config.toml
n_layer = 12
d_model = 512
n_head = 8
n_kv_head = 8
head_dim = 64
d_mlp = 1024
vocab_size = 32000
activation = "swiglu"
norm = "rmsnorm"
norm_place = "out"
norm_eps = 1e-06
positions = "rope"
rope_base = 10000.0
rope_fraction = 0.5
qk_norm = true
attn_scale = 0.125
bias = "none"
tie_embeddings = false
parallel_block = false
init = "uniform"
init_std_qkv = 0.0315
init_std_o = 0.00642
init_std_up = 0.0315
init_std_down = 0.00454
init_mimetic = 0.5
optimizer = "laprop"
lr = 0.00127
beta1 = 0.95
beta2 = 0.98
weight_decay = 0.06
lr_head = 0.00245
grad_clip = 2.0
warmup_steps = 579
schedule = "wsd"
decay_fraction = 0.919
decay_shape = "linear"
final_lr_fraction = 0.1
batch_tokens = [65536, 131072, 196608]
seq_len = 2048
doc_mask = true
train_tokens = 1456000000
steps = 12168
dataset = "wikipedia_en"
Each number is 128 + 24 x the weight over its row's rms, rounded and kept within 0 to 255. Layers, rows and columns count from 0. Numbers have three digits each. The size before them is the row's rms in percent of the matrix's.

# q: layer 7 attention query, 512x512, rms 0.0956, rows 287-322, columns 0-63
# k: layer 7 attention key, 512x512, rms 0.0508, rows 287-322, columns 0-63
# v: layer 7 attention value, 512x512, rms 0.0659, rows 256-319, columns 0-63
# o: layer 7 attention output (transposed), 512x512, rms 0.0664, rows 256-319, columns 0-63
q287 149:186125132154097112117159106119114085156117134197086132145099122130141112125138077146133146132161126139129130106144144122113157105147165118154126162135139131153129104074117173139100109099101106
k287 038:140108088140118124088076123150141142129105146104127123128112117170106137142115131135121138138143087152144122168174104153143125123088107149147159091130101129107145128109141120098144092150166120
q288 078:106131133131145109077147120214119115116072116115109112130151118141112149131108133124145130131125136137117129135128144141112109099121114078131113138119136121112134114096169120143159138157150081
k288 083:110101115108102077149130116092119139141131116130106143103166105126122163107149123166116165124127110155162122124142115157169129133110146133137143123160101089148175090105121120132111124152121161
q289 088:112137147142148153138101157132111157121145144105156108140164096117133177113114110085114118136107123106132180156098110107093147145122140130116097096138116121110144127120175108135108153122092068
k289 077:130124151127151135106141123144137102137122136153155111072115192125131121133142158128175123144075116122130107113174119121165106170112129153145137122134130118100140155138148114146151108124124122
q290 151:101101117128130132126123126064129143128147119118164110144107103159132165138155152153160125096127051103122105135104068141142149123156141145122135135088107152150175111151135149136100095152155090
k290 046:132107072120128112124099077158102172150105144081139134067108123147124070153128111111132158125124131125137130158125152134133162170136097116179126140078149130141118131099108115124112119162147117
q291 095:180163125135138159103130111143112118158103137191113116134147122144113125114103078179146127158117151151143152144121170093119142077105123129159091150137131161111134086081159182141082139125131102
k291 068:148166144149113140096113122131099111127161099146124141116100139185135132143121133131136119137119126166137118137134143119123117118175108136147125124153110097130121134136120137140109078128038157
q292 155:109151136137169171093150103148130188152099106155094123101086104093127133115140124161142107088106089113143131132138097170111142110164101135172145122127128106156137115127129128120123124125154145
k292 038:137115111121125114124102100175128126146124105133095149141125192087149086107132157147133095160136137131147151092106131112160171155117145141142125129120168108183095135150085137108111106150105139
q293 071:122120089141104111104114124128115141087092097142149107148121130124135137101118107095127128127099077175108155132116137095156129152169106100118148141124155104104143114127165138173126136096146093
k293 085:178128120106122115084114095128145136142123120121100117119122104142143127154144115147108130131091116160118123096136104111147173143107103111161144106155141101113177123106111102137132094110157137
q294 140:111146114140077147162120129182130131137112161124090132139126115115150134131140108104141120148115225161141141089094127128089160113102164104116118087138175098136131153087127123170138127128084108
k294 053:148082099143089176170126177109095116124130147135113126106124123152126131118168108137154163119065102092131115156190137126154102158129118121137141131163134145151130130105143103120125118115136129
q295 070:160084154117114124172127141124128150118102108139151118131127134130111154082121129140111133131090128137120124154140107137117161098167129159124138142120184097140167120110143142141135141109126157
k295 080:181124127085102127121122107128185113147101143121152102114155143133146109117145111144144099112133122149128086099143125125110149097108082128146144154193140116128170112113151088167142106081120129
q296 122:169130141106149131100127118116142137138121107123122125109144135070103109118109136117125124095060101128151077164158120128126111073135079107138141151126108109110120140127140177153112165141144131
k296 055:091152126136143102110129149116150152119120140121107140223148138161132157122153160144140120137091166122162131142126148121168153103130090108113125148114118134167128114140115129092140096111097117
q297 075:149115133098112138079153116171119144153150136193077135138124127129136093115106133156136118115145133116149153129099117127123125128129129167145119116123106128129116124102062118167135106079139155
k297 075:121148121126145170120129105162143134133142173098144099196086127090097142108119099103130134129109105116126133142132128151064119065149126153098147132135149112124113168123135141108111127157141110
q298 073:135110089164110092133137116111128130076148114118176128140153118127132137140177176119133088107125091140138114154141144118175088166105114132119133138153128155107098150147147152166133135111145148
k298 079:155103099127119115152186157110147121144158113134121132178124153141131183124113161121106129170103156127119083087091087123086117069137148110110123138111127155139147136130118119156123141174177147
q299 073:163165161125118095112138115143123127114103126135077103139123105120138129140111101160122146125120152122156145125130131088181114124081161117090156133130153122110152096174152173150115135132120133
k299 091:135121141120159108127110126122107124124158150131157119165152090098141105149082118129111125136129137175153102135107152145150149094127153102104095111120112128107119101121137140106087146103171163
q300 077:162121138145124116137134138094120110134116171118158111127127085128127116135122125143148090119135144118103151144128123101107136101121071110115167154120145138122145106143167143164132147179137142
k300 080:100150131128162076077100147073124128106149115139136168107118079150102140139124178162137125129102122141107163113118097131144122159129125100129149124101142152110116115132093111124155140113135139
q301 076:140130081128087089075141128147170133134142104136136140138127140130155089158144169117120125083135126148159065091130107166141142143117147120129145175126172123131099138141123147117099083129144131
k301 069:153089100109120129141105114148128170131128116119099139109143151140172142181118101127128162114160148161154111134143159128111153142130116152127120149114126107183109131083135131158095144156105140
q302 152:100122126118156155114094120120140129137137127118180132126196107124135121123099149140113114146115092126105131125121133165094136132135092140141085107136115123121130120131144137115142098142156133
k302 058:114153163127107120172149089095073139101109094135122100119111100127120133126078120133146125143131110074105104114093160094112122136135150137161143166085116106116130118135153118109151161119114148
q303 071:116160118128121106137124087123146134123160125114141115107144117169132099132103115113098163071146142087113154137133110122124162174092114150135117100093125094096128132160109144118130140174103141
k303 075:122197155105119097150162121109099109113143084141086133157123123105127121134101149164113117097144121123144144127176118114137146114115141119113104138104118138099119137103112173151119182084113134
q304 094:136162143133131077132158096126136093138093115157152125122050135132151142154151110170106152139162088116123107117164115125158103114104119149155160143158136171130113119119102155123122137109122151
k304 068:091121153134127148118142149114137145144116132156105143086141134143123148146126167185153136109139134108132154128165156130106131146118113094128112109124117092125113147157146165152109133103146120
q305 124:100099134127117076093128156120119161159111115101135114138121126155142106115135142098106141119173088095141129147141113116117073150132134126141145159163106122152143125159147118103147129105103113
k305 063:159114119104112119117139101102129170140147131112101111054111122143125151108082103151131112132094113155122121127128080149118155120138153161139130118140142077171119104134089119155115123166086154
q306 143:132176129126130144121137132175151149124133157125171135124167141133122106149138111183140106188115146136121151107100127142087104147103125133133109131144142117127104137160148106147136081146165150
k306 050:162146161154109115143134104145109138115123067135137149068139148127131115122124090088088134149157132159122091190081128114146121125107129111134162155106137127134066118128133106129118141130117134
q307 076:121133152146153133134125095115147109188136124092116112116131126110108149071145151153110154101098143113095131157140092141048151110117153168122141120124130127135135136149092128099148109162093194
k307 086:134169130131119110087120149095136120144142136081120107118133127099141110068072143126184119123105084163144158112107133113150120095119152147132147139145140167076130080140161095111097133103147123
q308 111:111128110136134149132113140131131157127124142080129128082084120150139153138162132083143112079150133115119148135092123122133071160142082145124143102137127143148142145184103142132155155126125151
k308 059:127159151177126128116145121168144122121091106141090166165118119107128151118117124120109160133099178134147137155118124125150089088098151117125117089125106150144139123155131116108127128102153130
q309 154:132103125131142139158107099109121089128141118120144141127125125141149161137126135109096144146172179146118092115154168159088155148147107111162080095124136139108133133083118142081101119112142130
k309 057:157064119165123179142159128110112097167143142129111144086157112132123122114153142073113156166164135153095111159128151158138137116131121137099110107133139136093158124132150095167121133094091138
q310 079:161125114117112108099113149130163087130184145133118158144193123130072110137139146168096151124104148114123127118145131119124140145107134127112096172132137139115096129143129137138098087140167091
k310 082:163114153090181172156137171149128143141130121140188125117132142098150176157136174132125145113129133154133136145084145118130120142130140139094111112095124135145103122122159127129091127136093137
q311 083:071107132102135144083127123146126129132097135157146127102079115142144122086128113145181079096115078106130137147085104124088093077149099149147124162129119157139122117113100149102125148152071152
k311 083:130136095156139129117126132081126142154117112118081125115102149133075121135083133190170133136129146128123161116130113113152118131110163124143109148103116116175128105121109150126147129152091154
q312 132:163174123132118142152121150152140172154129136086164125149193135062135089135168122154116117145098142136156114098119137151095091129065101103136113122166118105131106138189138137189115095155138128
k312 055:146169169108107121091134137113132099105103124146161143181147153140144132134155125146133128133113150130133155153138132121133115072154172129128132136113124156179087148117093123123070107111153141
q313 078:144147099145106066095132150108132122121117166145134129160145155126197106166084096164126108152160106165111093106137107133129132136113150135091144172154150115092135142170118132143154133110140113
k313 078:134126164093101122168096131114105174079149146102100114125135142108216139128154106134110147113148144119113122099151151138130143149147080188156146149125163113152125125130148161117092131134157101
q314 117:149146109147073108132130119173135115137133162153102140135116119117153101152129109130109092154179185141134138081120108122101114112135169133109130136165189121139122122130135171164145124108093128
k314 072:153095120165123118119096139185125132107151131140097152214135167124154137117105132138124136136146132085125136138158122112109132072150118143132144129145133179161114157150119126150107119119174125
q315 146:073116127121136144147100150086123161115140096080111118115126141125149152146137157091153161144156094099147129122124101139130170133107178134115129098125133108183159115142126119118104092120113110
k315 048:161120119089123099150124091170146161126127163145166094149128095128135161163107118165156106099121104134143088134126138114100143126146171127121133146114120117119135142122146147161104140158142091
q316 145:165145125133083159124111129129120087133116159145121113129096105141119129125133083163175137129113134131147185117096113077138175100118192134106133132114122141153156108083140162152102130145097085
k316 044:122135138128125132101117117125136136091165134131134119105106152172111118128144137137147122139129106150124138166161106126133124084125116132120153111141152194144144149095121142159104134110179113
q317 101:113110130123128106135101123121130094142120126153104150123130107148124146141163165172101122105095157137122062155166124161173116107069102136123112140135149113114100087109094121081130172168190157
k317 076:110160112119146122145073160141113123080163132149174101162127136123188165118149205203114121134111136120132123118099164110142119112178135143097097136107115141116132134136104161139073153147129138
q318 075:143121088160103124117136135093127094137071120119143132128112106155126126146097102173091127109140137124126127129140095118153125132165167112148127144139154119124111106117105116135157146138160081
k318 082:125176150125153137127154147191103158088133127139123146167156132094196119115113109111071152126172132119171133173168133126148148100194106149124121131122112176157127129146102154146115128131126094
q319 147:161125113149134123128172117135121095112131166158128135138111137153129140123110090148140114126138173142106130126112144125126112104167116115138119142111134144080114148115112132133130153126121133
k319 065:124128129130125127146173136081128096112128140132110134166140105113155089124122143089092138167147141102138147129136122134129132136126095183135120142156153108108141114121096155125139149102139099
v256 091:144163112138139129154117156110117120128137103116121128148117154156137163128138103120099109150129127122141113094146145141188122111118050126135107121142066114153155117136153140155118134126151089
o256 086:107113101098154136111166095124138152128092122121128149122111100152109087150119155106179093109172135134112145130120137130149109131142096132119141160126122128143120158106108137120158121130109146
v257 095:136144137139143150128144118089130174124135165108143120121151134140159146127121091082118122114102131120132134138140120151192139121197115110143077119113084112119110141112168153136134125137175152
o257 097:094092136111147120129164168113159098108126121142111140116139128104143111160153121133154096165155125127154101113109131118131091118156128159099138147157095128123148119147119123113120124103131147
v258 091:154127096117170110099135124170131129140151142167158149120075147115119153125133164100124126124142167153123154108150169168071103129123123135151145119155157153090082185135139155129103109111093084
o258 098:101138144134122098116129118110159134125130145099129109127143120120144107091098115123129098112142123120134117131140114158132144131116103135107120124091141146143157128097084139117135141157119140
v259 094:114122135119106115149129128174125126132142088140098108113141131153169117139130102134145123094117193112131110133117130115120133126160161122114137126141112107177133133160167164122124103117149139
o259 103:155092139124124107145160131097130117141125137156116114151148110115120123108098163136159123134149111152116150097130154158159135141089106106120160119106120139110125107111120117116126215133101113
v260 095:137151109110135131093131129052113153123117139117106144134168132142136172116073114120118121072117105100131089137097114114149119113143100131142112144132092113123097129123132111178160164127147107
o260 094:150100155117137150151130142126156101099149147156120099104099124105193114140176121127134111172146126153128097165119117104132124112152129129142129143148148149149161097148149154112133123120153161
v261 092:155113128128106133169113106158146147129107137098142138131119119139090129127134125063139094125110097152128121151097150114168103157119164119098124132141145120081112088085109131100113200120108134
o261 095:101114134117138125108141152150129148133151125080130120103080121162149104139129127105168158157110126138106134125125111093115134131132117194128144134134124179126116154124124140140107100074131153
v262 093:154148099150147155096145149095162100136146131078135131135104098074120150116172154110101107089135143155125147143130139148174155156146085097176125109111140155129120164093122112151109154118134126
o262 093:085161183122128142128161140122112125125124131088115128130107149148120117149110105139121088119130127094089126145119093074116111126154129120075140153144110140129123168145133146147146078132126141
v263 092:116114128116108121133102134099133118104131115151124132132148095152122125114143118136115146130171127132112171106162074106125103163095130112126114110146077150139155117141157138180113141164215109
o263 084:134136121144140164117150143147107131181145143155171164101111130160190134138112151119117146154116129169148115116130132100130115109169126100115130154111144078167125108151087137117166141091110134
v264 093:129121120121108134146095136131110113125134106142153127105153111100133081132142115133123114131122132165142158144153109107115111099124156134130141117122161096153101159080114112122090125125124148
o264 091:174140164139113167142132132103133083139118118125121111179100105160103137144136146125118110085110100108138162119132155115130163180126127146122153142137139152115190117156100136125127143103102124
v265 091:110120137144108143146134121109164121155156138101110132106144122141108120122112142156140070171157092140138106113121114120154162129088173121106122147123118083136171122127115125111127144116128147
o265 097:145125115134129091125095117150107100116122137128156164169132123144132135186152115127111150141120144143147102115136160109109081138176118135137123133145120172128098114118155083157133039069135129
v266 097:119155074133137140122121122123125139129106129145150124134133134138140147115116117077155142056127138118141161112085115109128117133153067136101095126097147107115132164166109103215119166159164129
o266 096:133141134119159127100136147132178123125113159083111137071129117115131111162102104135134087110121149102123120118120123136109131121126136099130156115117155111152138131111167116134141145115132110
v267 091:119121104134163126126152124116099170127116133136106127150107138096120134146143101100125159131121119122097117147144167081128121114153123130153102118124163175118129123098109154145124143145148135
o267 099:138122150128159134097102142145168153134142143071126123146125112101114112066114141120121106110139140092139179140125086152111149133104151135108117117114115121109112143093114123089131182141116119
v268 092:117131183130121113123134130142157104110152122118160125122150152150145104146102138111163120150138114137120208125125133131157151113120174147090155098120168108093113153130115158109151123123093094
o268 089:123164114142116145129125082149089098146133129141123133144124143114101140128098135117094145114105107135174083125152155127087117144103109120167077151117130132177167102127129096145102139178137141
v269 088:123151105137131138161154108135113143138129065129138148112134105146144104109113119127110098149107137155140088092113113158121137124144135117121137109106107088137135163157149132106094121107076118
o269 100:140096105152086123127134117090119135104124137187130111116107131157120127179151142134162132170116108155099114142144165086139112151118119145136135168148143166124124118115153127145125121141117154
v270 087:158149108121123150119112157099141115147127102104128130128128132197154145138107134101104098052089122155129080098111164138131139121139107142150139158102120103145138122125110119148170163157167164
o270 096:154081153175134110139133097130122099113110131153135135114121120133104137151130121111131127156139143144094123173134103099127097131156099097126124124158126155145136114139184131157112126135127095
v271 094:122151127119119131134169140145128052093142177129166134112112120056122098130165117124169079133167116113134126129133151139102173131055149119067136148125127110107129144128106133134130141144099095
o271 103:120173114159112110136091125130114164140094136129094148156089133108108119112115117112091111105097120108148205117139120139131135143101114121158136144134167138099134114090175103116129178119116151
v272 099:130142105124087147135122118141151070136151118128143148113086110094133073144140123166118132112146133114163121132129183101114199149086106152133123161132105120125125132109106156066116072116127172
o272 099:031128139159099097138119110138103151100120130086124125187165098110123172101124122109081085111115129087103145118144100164140103105122151129114148106144136134097114131105141105128128123158138115
v273 095:108132087117122132125110109160121146123092098095119134122104206144179139135118114117128144147143153122133142126090135143120100081153100128115146164145085131171110107120135109146153139114128119
o273 095:143180160135158125142146106136102100151175115127154108098123104133101110170128134129157114100093144112128115095118151154142137114131134147117123072102144138118130132189100123097113170149144127
v274 092:134131119134168137126106145109128139119101088142152114144096132122131140119131147136138108133139163100113175105128120143102097111133102133129123107113134182146153132180109155126090092186133117
o274 092:117085148116149122148123118128120130125135120132126166066178120155122136137126072135103148142105121132163092143122141120144140167133092079132098114134127076144115102130138107138162110143134118
v275 091:132128119139147120113049136099140089148122166098125131146144079184131142120150136134116103115162120084138117139094148083132160120140146137147127097119152129157153149117108156135087117142130119
o275 101:135124137116090137148144144124112115113107113146154112117112130147120142159140124124127143164087169147139115138118137095103101116150110118144144116146110125122121124142134106149129065122137140
v276 112:129123100092115100134158155152092169087124136097138102172110140114125112114145100075098140103134137129105097174142130127155173130135118094120142095112124129092131121140088114113135085139150096
o276 116:138096148115149128129115138136118120133121137114132109134142127126140137024131126141122127131125130101126140138117119131115129115111125123118122140122123139135131128125136147112124242131111130
v277 097:136133106127107140083159113123163083121128118147129136131108147119076116114125148127158108160139100130130139136102137122095122121149141129122097146131099166094127106098124129093149097094090125
o277 102:076128119113119157173107141137084147115123143126157180154155123134145158082146089181132138149091123117135106132148135116133138124136130146122099117139142134119127134154107134139105043128148135
v278 093:146099138137149118114117147138131137115157071108127121125101127093132119132143090144120115107149098140155144129068088108173160103085126105104141113105145107109126125127120098162127124148143165
o278 100:060186162133127151132143152160112154121121120154111094123107140161148141137131146137121122164090128130138100134141126102134124138180123119127142154200128126113122107192121134125157120140118173
v279 091:136123168152064117095094106090140146097118117103122138141161133190129126124140103121115157124130124089109086140135117098143138132112161140132120177148082113129140101134128105115135110131110152
o279 093:122150089118142159146131140130106109127099151175137144111111116121120193122099112119136129120131136157114116125125120099097095077156114120134155086099128111107109092154166139144111162108167099
v280 088:152145115116130109145158085066138124131119095184163115129121118163128109130157131151128132123132143140104147100146123162086160110135176123095083140133131125155128084118167118156122120153081142
o280 086:106076118139115149093130175149090141158138178091130126114092104114121106167100096093103139150127130151126163122124108123103136157098119145114123149112154130118132113106107128087155153112126111
v281 091:158106116108113124122136151129152076153146130131131135107121106128127126139112143168131090152109116154129171124157095158094115108108168127129105115091111113155136144119126106121075151140087106
o281 106:117069115132098138140134110140110123109137141138151107151129119160121122103145118126134164150141142156123108133111164100120147161137118138132127136155127169139142130118127156136118067102163128
v282 088:109138101134124113128120117108150151110143076114168141118088105059126121117165141102102152102131163148115153139164167110127120114137094120090108070129117098129103134141085111100128098117127135
o282 114:115154137141143149129138127127120111143129140096083106157119136120143121098116136106115083102125119122137177112123117163120163162105122096126126151102168147114143154092131132140141177141112118
v283 090:154110109120183154125136144124130140136138108160142125128089158139128137137085137155131124088155097141136142089140108131163123137100137131123099138145115112091179092148125121166123104141200162
o283 087:125171114152105100117105098132143155116138144132117138102151110130126125081124133116089169185152135138134117153083108155149094147183160098149132133105125118158083123129128134119107117122134092
v284 097:104141132120116123141101143099130147141113084146113124135155133156139149136092135178097160110127063139133115128122116110126157138171123139135107155141164139158101123097138098141135110103141159
o284 102:149081143106137121133114133141132145116128152116123130124122113100113146123145133109120149151166125108099131150096131118149156140114129143115122068137109115112138137159128157122123115122152113
v285 089:140120138126118092108110124133138180113113140168113136129174117166122118115111085114092098097145142108107144150082143158150146153101166125097159104123131103137103110131147138134143084124094130
o285 098:123096119130111140154133162112131106117149124166147120143132122140171114129157104175147146165104132130122118144131143088111139083189114130124111100141126168117141124145123124142137126124142118
v286 096:115120127128165107123124118104135150124142140167125135161131098106114110126148149174129132131140122106108180153109133085129112132086134125134102092133197142098114125160151166144082115123152092
o286 096:107089088118104144113099116153138127124116135114161149067106162125125147097130083119115154146136117144129105118114112178087147123122134122123103128109105111145090136079099092124142049128143123
v287 092:082137130132156141155163148083132102130138101103180138118143135089150123116133155102128115060167113129126136089138141051056115142105111137108110122128143162105181155098104129101136114162116134
o287 085:153084159140105114121132096164114169136159110149108139122087143117140172150160133126119085170066146117102138134139119125132123140104154103128134127120136137155117117163123137140130098120125142
v288 094:113129142106127103203151144096125109113102163104129134123157127141167108126123113127124132123087175122152095145131092138082088099151106127130071128136162145130120158142146124114103124135089067
o288 094:107108119130114139121119095136119138170116137135138117147100131121122135128144124107188137163099139112114125088088126103126101133105133128122135104120092146165117131115137118140115071102133156
v289 100:123147136123086112130093142107138117145111130109132121120185112154148136136120174139094172109129168130112094145077128142193109121163098117151105111134112108136079108125154140123127126123140120
o289 103:140150108112169119125139098106141149142117130096120113145096126134099105143128126106191055116156090146130153098154163147118122155143128156125145112123134153128169138089086102148109166102108124
v290 093:099128135120126126074106144153129121113094174124101130104099103117179137125127169113162139109126137134113090095117105150147148097151098137152111095130127113126158153122130119133138151116118179
o290 094:159161135132146129144137110090139125140119082134131073104169141105097111128139143136108101099148123150171150125146180136138088154159119099145157124148079129114137098147103099124121171128114095
v291 088:145119209109148127149114150102120164115155117109123110127146131146115105125122120109141136105139088122137105128146092110131105116139146142089145127100122192101152109151162134106149123151125157
o291 090:128148111151157125128125132132122114133129118153139143067086131123129152168129125130087138146134141163157116124111143105117129139145142114157113165135102083185117091139106109146141146103132134
v292 093:127132110128096135136152112127108125118126040117140126115154122122150108121165108104111156113132162094136090136156133138151119139106155103125163187150050131118050122137152168126199170134075165
o292 103:140182153139143136159115135103099138141115125159131112186143099110108141142101155132128106145128129142128160098112113138124122113129121132138125109090173085129150111125154107121098192119139110
v293 087:133099157148091091131174127087129094126148133122154117112184106147096122137100109110111132132141095158142112103109115115127149141098118143099143084099150131153093114111175124097117126102110124
o293 083:141126115110154131124135092127128125127113128093114108139065141130159130147118126163140101136155144121124124119148145135123124138128120121154151166177127139152161150118118147150128152096118164
v294 090:128086143121126145065136117197142111128166167140128127109077133110079133148113157138160077127119121137111187095146148123121170123080132138086126112123134095099125114142097121132129160158139112
o294 094:124060104120141065125123164136118146100127122128099155115182158147153121094121103123119185115127120144152087159122104158133109148146115110156161184134101127143117123114175140133131088116134163
v295 086:129147104128097139137104132148112173086136115148089126168114147153155099139114077075108160077153150152123096162146159123122145153147105119137145105145133116107106119112122100153156180114150140
o295 096:145158140136145147129139126104124130128146129123125071137130121115132140074124148140139122138114120105114161155120115137152117102115144134119120136104124131123130135141142151097109234158117119
v296 090:124139093119145154159112117171112130127140127154162118143105132114132133125140075125127128158134143147150126170190093105118092105143114105092127111136137129125170105135156162170091139117184084
o296 089:108159151129109139120156136132102140138155110113142119100145161194132110131108156131134151133116099158095102123107124138121160121082165180130138145146140126115066141133101130128134157111125130
v297 092:107123104144170156130079114123134118162132079138135126153105109126124133137121114127099118080049143123136126108168132116134155129150139152141111133118138130185100156146114152130118126160202159
o297 097:186057152112109102159133152100140139136113145126158140111122118139119167151143138087162142160151142165116136160119153130133100133125126130109152138121084132109132133116160108131123075087114121
v298 087:152140108137119144127111136117139149151113169146155140115093155143154132134116214140128083127118109192115188123127121133094116104157087139113101119107105099134115133134109069156123044100113112
o298 093:146075145134145113120152096162134095112162146101112110091118139157126134127152050130119155124149133113084101125098163090123154190129134091138119127122150142152150144122140148139112081158132144
v299 100:077155096131134117150147114077123137136103137168155129123108128081146095131136111101156100091118147119150156100172110128130060113140086146180103164128129115124148139145125129109120137157130103
o299 110:151198155157149138100127116130145151168146140100111126096144122116135134163110120108089118126149146130140143147112140126133143150138126119129125112103113122138110125101145113100131096148139120
v300 092:099160095124163144171120125116119188093102092128170136158111157163093182118129085089115157112108157129120157137147126148110093124153083118154100144144147129119156137140113139160137138112170123
o300 096:133108127132141113105132096135118125141146152117130152122150114128155095097111153131149139111149123105100132106110116143155142111097139118122143136096098094131111157126161111102116140136117102
v301 096:144136088102127118133134148126132167130111103107124116110137139126112183139116154134119138126135125143100148107140139167123109140128126122150135102086127118135177147168125114087126166131134131
o301 095:151034120142157116121123099104143094113130136126108079130133103141121069121136137096136095110128148112119129129114110131132132167153142078130123131122129150150101145071164152137134174106125087
v302 089:132109171142134117115161132070146133152125118110121131148113132165084125133097109148122095133125124081147092114132130128121139129120195142158133155119139111150154096128157116095173111131099146
o302 095:100166098149097125114102107115095119102136138163134146115127118145153138175152108143124104149136158125137136149110143096139095112176146130151124137140106131115101101142133119153098065132136127
v303 090:145100137150112125148138114108115101139129138104167132136158113159152109117129116078118128166101162153158094158104117169092092109136086128108107124129113087115065141098153120088148077134117128
o303 090:130168126108116090137142083135111114146144139140121127133124167147156118128152146146157137122090118138095116133116136084160105136108111179131125137146147152162160156139092139152084088087114147
v304 089:143091171107122124129125123140140074132154133116122127134164119141114124137120124150154129088122100140140170123100109100089143109120139129075069148130158141112175137138084135154120093142097115
o304 102:109087088145121102138107122138127167106116154136116142123072148130098145129165144106114177180114103138103112153128127125107090150147110116150108110137099146123126143092137169120142071121126140
v305 091:138159118143134099104118140163093136137100131161109126107120124148152141126120103057147144079129130126119117157128152120109061120135091133139159120127121110136124141132116135136126171140086108
o305 104:139222137131143148134144145132147151144142111136122102139138119116120104134117118111121118103132141135154146132138120154143137136114114129130097121120183114125172129127133131144136179148132131
v306 091:134100105123133105134114139108111164135132150138128134141112101111107142117095107165156097089126140113119195098091102101108100139101141132109095100125147102130170175173096174166088176154145123
o306 096:162098120119125148129127153132134149144135131122112127146156139130151131105145140111112157145109107137158101168127122170121162152142124102161106155113111123119136108079134084115113093093151133
v307 093:104149103126149107091137146146146100146121096153175134108110151122148145146129200164135116130108105153124122143133104124100131136100089151122129135112168117117139156161145100155106190135122164
o307 092:218044149131093139150129111104100157128136129098126100173142122108061174121157130117167091149117133114122116122130158119140103127091147084107120112137131125139123102135125100111117091102134125
v308 095:123138149144188136124104150077127051111157118133078134162134139160132107120146145146101133102144098103132073126136179143158148117093106123121118120165135148099114135139096124144161123126116139
o308 099:115133106135104145126141144143114142117090100154173128104098127124091151155118086155139158152141150149142144132124101106125084134162134137158157149113118107122131123138152117164141093126136137
v309 095:125108132153143179117141132160112137141127101096101120093126080060126145117140156108128129152112129146147100162151151169128164160165118123165142104155133141147119139113122103101136088134151117
o309 096:090114147112095130145130134101134136120148135171121140144101157180105105136149121134161111122125153125107124141146123106149111112094134106059181136134129144114118129140128142138091103168125128
v310 090:154091142123127122093122124108140119133139092135167124154134163103156108112113127111128181120120073160143154138132136137133113144150100155166161106151142141111054113110107137148142079137124129
o310 093:136204122121136169105121101143181115140152133109078136119125127113132153134129138121113083115127125112102148130121129132122136147108157130111091133121126133124167119147096156108144142173114122
v311 093:155107178129125107131105138128099181113093143126075114150120146170140113127122077173131138105110113111102125141110122172097215122123143138048102122112114114187145136182098128136137105139100140
o311 100:131104102121108137142137163152128121144138113134131126114104127109140149150142133113117167142121106149144077145125109106122120136152133151129137133145127102100124128132161130129127141144168131
v312 095:114152139129137118081152096134105172118102154165136119124136107110118139138142125107126179133097174129109116101118121157124124139144093142110109113112101130139100144103144112125138090132139126
o312 098:148107140139158129115128145110142117132129123074135147102154136093141087141134125128095087089181113135136093157165111118103101131101118135119139110141131122121109127106116141081121167126125130
v313 091:161121130133112134176161098104142147087162089166137132119139112124124105137166122135091186158130148142106157110122153138130113112132101120089155130116137120086092128175121127086125076116114106
o313 089:096125107141155076104126145126102119108120123121148136131128140142098111159110105128151103130120116120127091112145108122130098140105119117139125148113138143149121132083147136120154183136109134
v314 088:106143066114153118165111119075143148135123106118154144149111143117188130122115120081131108121122132150154150163145109128097112073127112117110073090144144117116109166130130109130110159135139108
o314 104:121147137144129117099139106131123143150128147079123078113092120129105099143137110127142100109119117114117155094102156155128121160111135142124115138092123141120141160098115127117151119145104126
v315 093:115129130124116134156149122117112152133134089177110129152140140160111134123150087165120122162113146122100119114151144137095157095174065111139105123145135168155058105149103166164079123168098150
o315 095:143136122130116138122124142122119111122100145135148128112126134132134130147112159120148137134124113112148126101141143167142112141060137106124148119115144081139157131133171118087171172151129137
v316 096:121151133127081139171098114147136102096141133100125132157120123110109143113131098142129160110127142143148110112118120102126154144159105162122130150134110126127108148121121121141139084113150148
o316 099:140155107146128129150125120113103102147105157132144150078106136104127148136122163120127118110113107105102108161119112111130138099102117094108161124108101147145107123160162111108123111172103148
v317 093:144152146122162141118164103149108185105147149131155109105154108089119119139116113148176112140196146126127141156146102113169104125091138123113127152107094120098177111115127110136118101110104090
o317 092:161099151131122111132125109143115074153161119161149131150134103107171155114140144121070163151124122135131094116160133128132136150130114103124141168168156081112120093143111115113121130074126147
v318 098:145120071140102101132124155134132118141150128121162123125147149142108120121139105133175093175153135155134113135110085125048130121134154134094139136135105154178158152095130111103110126101102153
o318 100:142082148104134117152138088116085111161134154114123135213090105138161149115148139146128135144084123120097150110109151128160142130105130129116110146130181127092149127125114138119123145084122145
v319 093:134135087127097127189087108128138131167100130182170127117118108150158118143129141153096141107144133133136165134126112126160083157105092122198108142133129121122109132118166160143122124125131140
o319 092:103187169155126146105123132123145176155169120093126145144157144115155109118103126087106120128120089127114079104121130135111167117138162156105109092110135149158102129087096092082115127137135119
q320 073:127096141106121117153121139108133108096127157139127120135135105161108129104148179176139119146144165110101116104118179112134106118150145130114101170123132152149104088139110115155128127117130164
k320 080:110145147161162096104126108136142127162124131154143159092111122144108142138092155126105120133075145116087154119154163148154152123116159132155156115163135113131131164125140142125125181162120104
q321 058:156083124067081102137133166117134144107139138109153084134175149141114110088196148143139134111132137101071120130151161106150121090139133100115116122095154139130112135151117150109129125118120132
k321 088:116140119147112094110109142133098115112117133105086122128110116168145139097087113139157102114147149098130134084133138152140148123121117128110151129139161116159109120173149138099177138119115089
q322 063:158112137083081129139110147165117124137120104112141087101157137116129100115141129116111149107123118117098162162146105130152122101116127108104118107099145085113158157143109144127118109090117116
k322 083:166106118082123096118126144131085145117101139108127044158127123156136108084159082133124097128155152118157099104115112116126132124154118097109142158119128162118104156162128149113140113116117095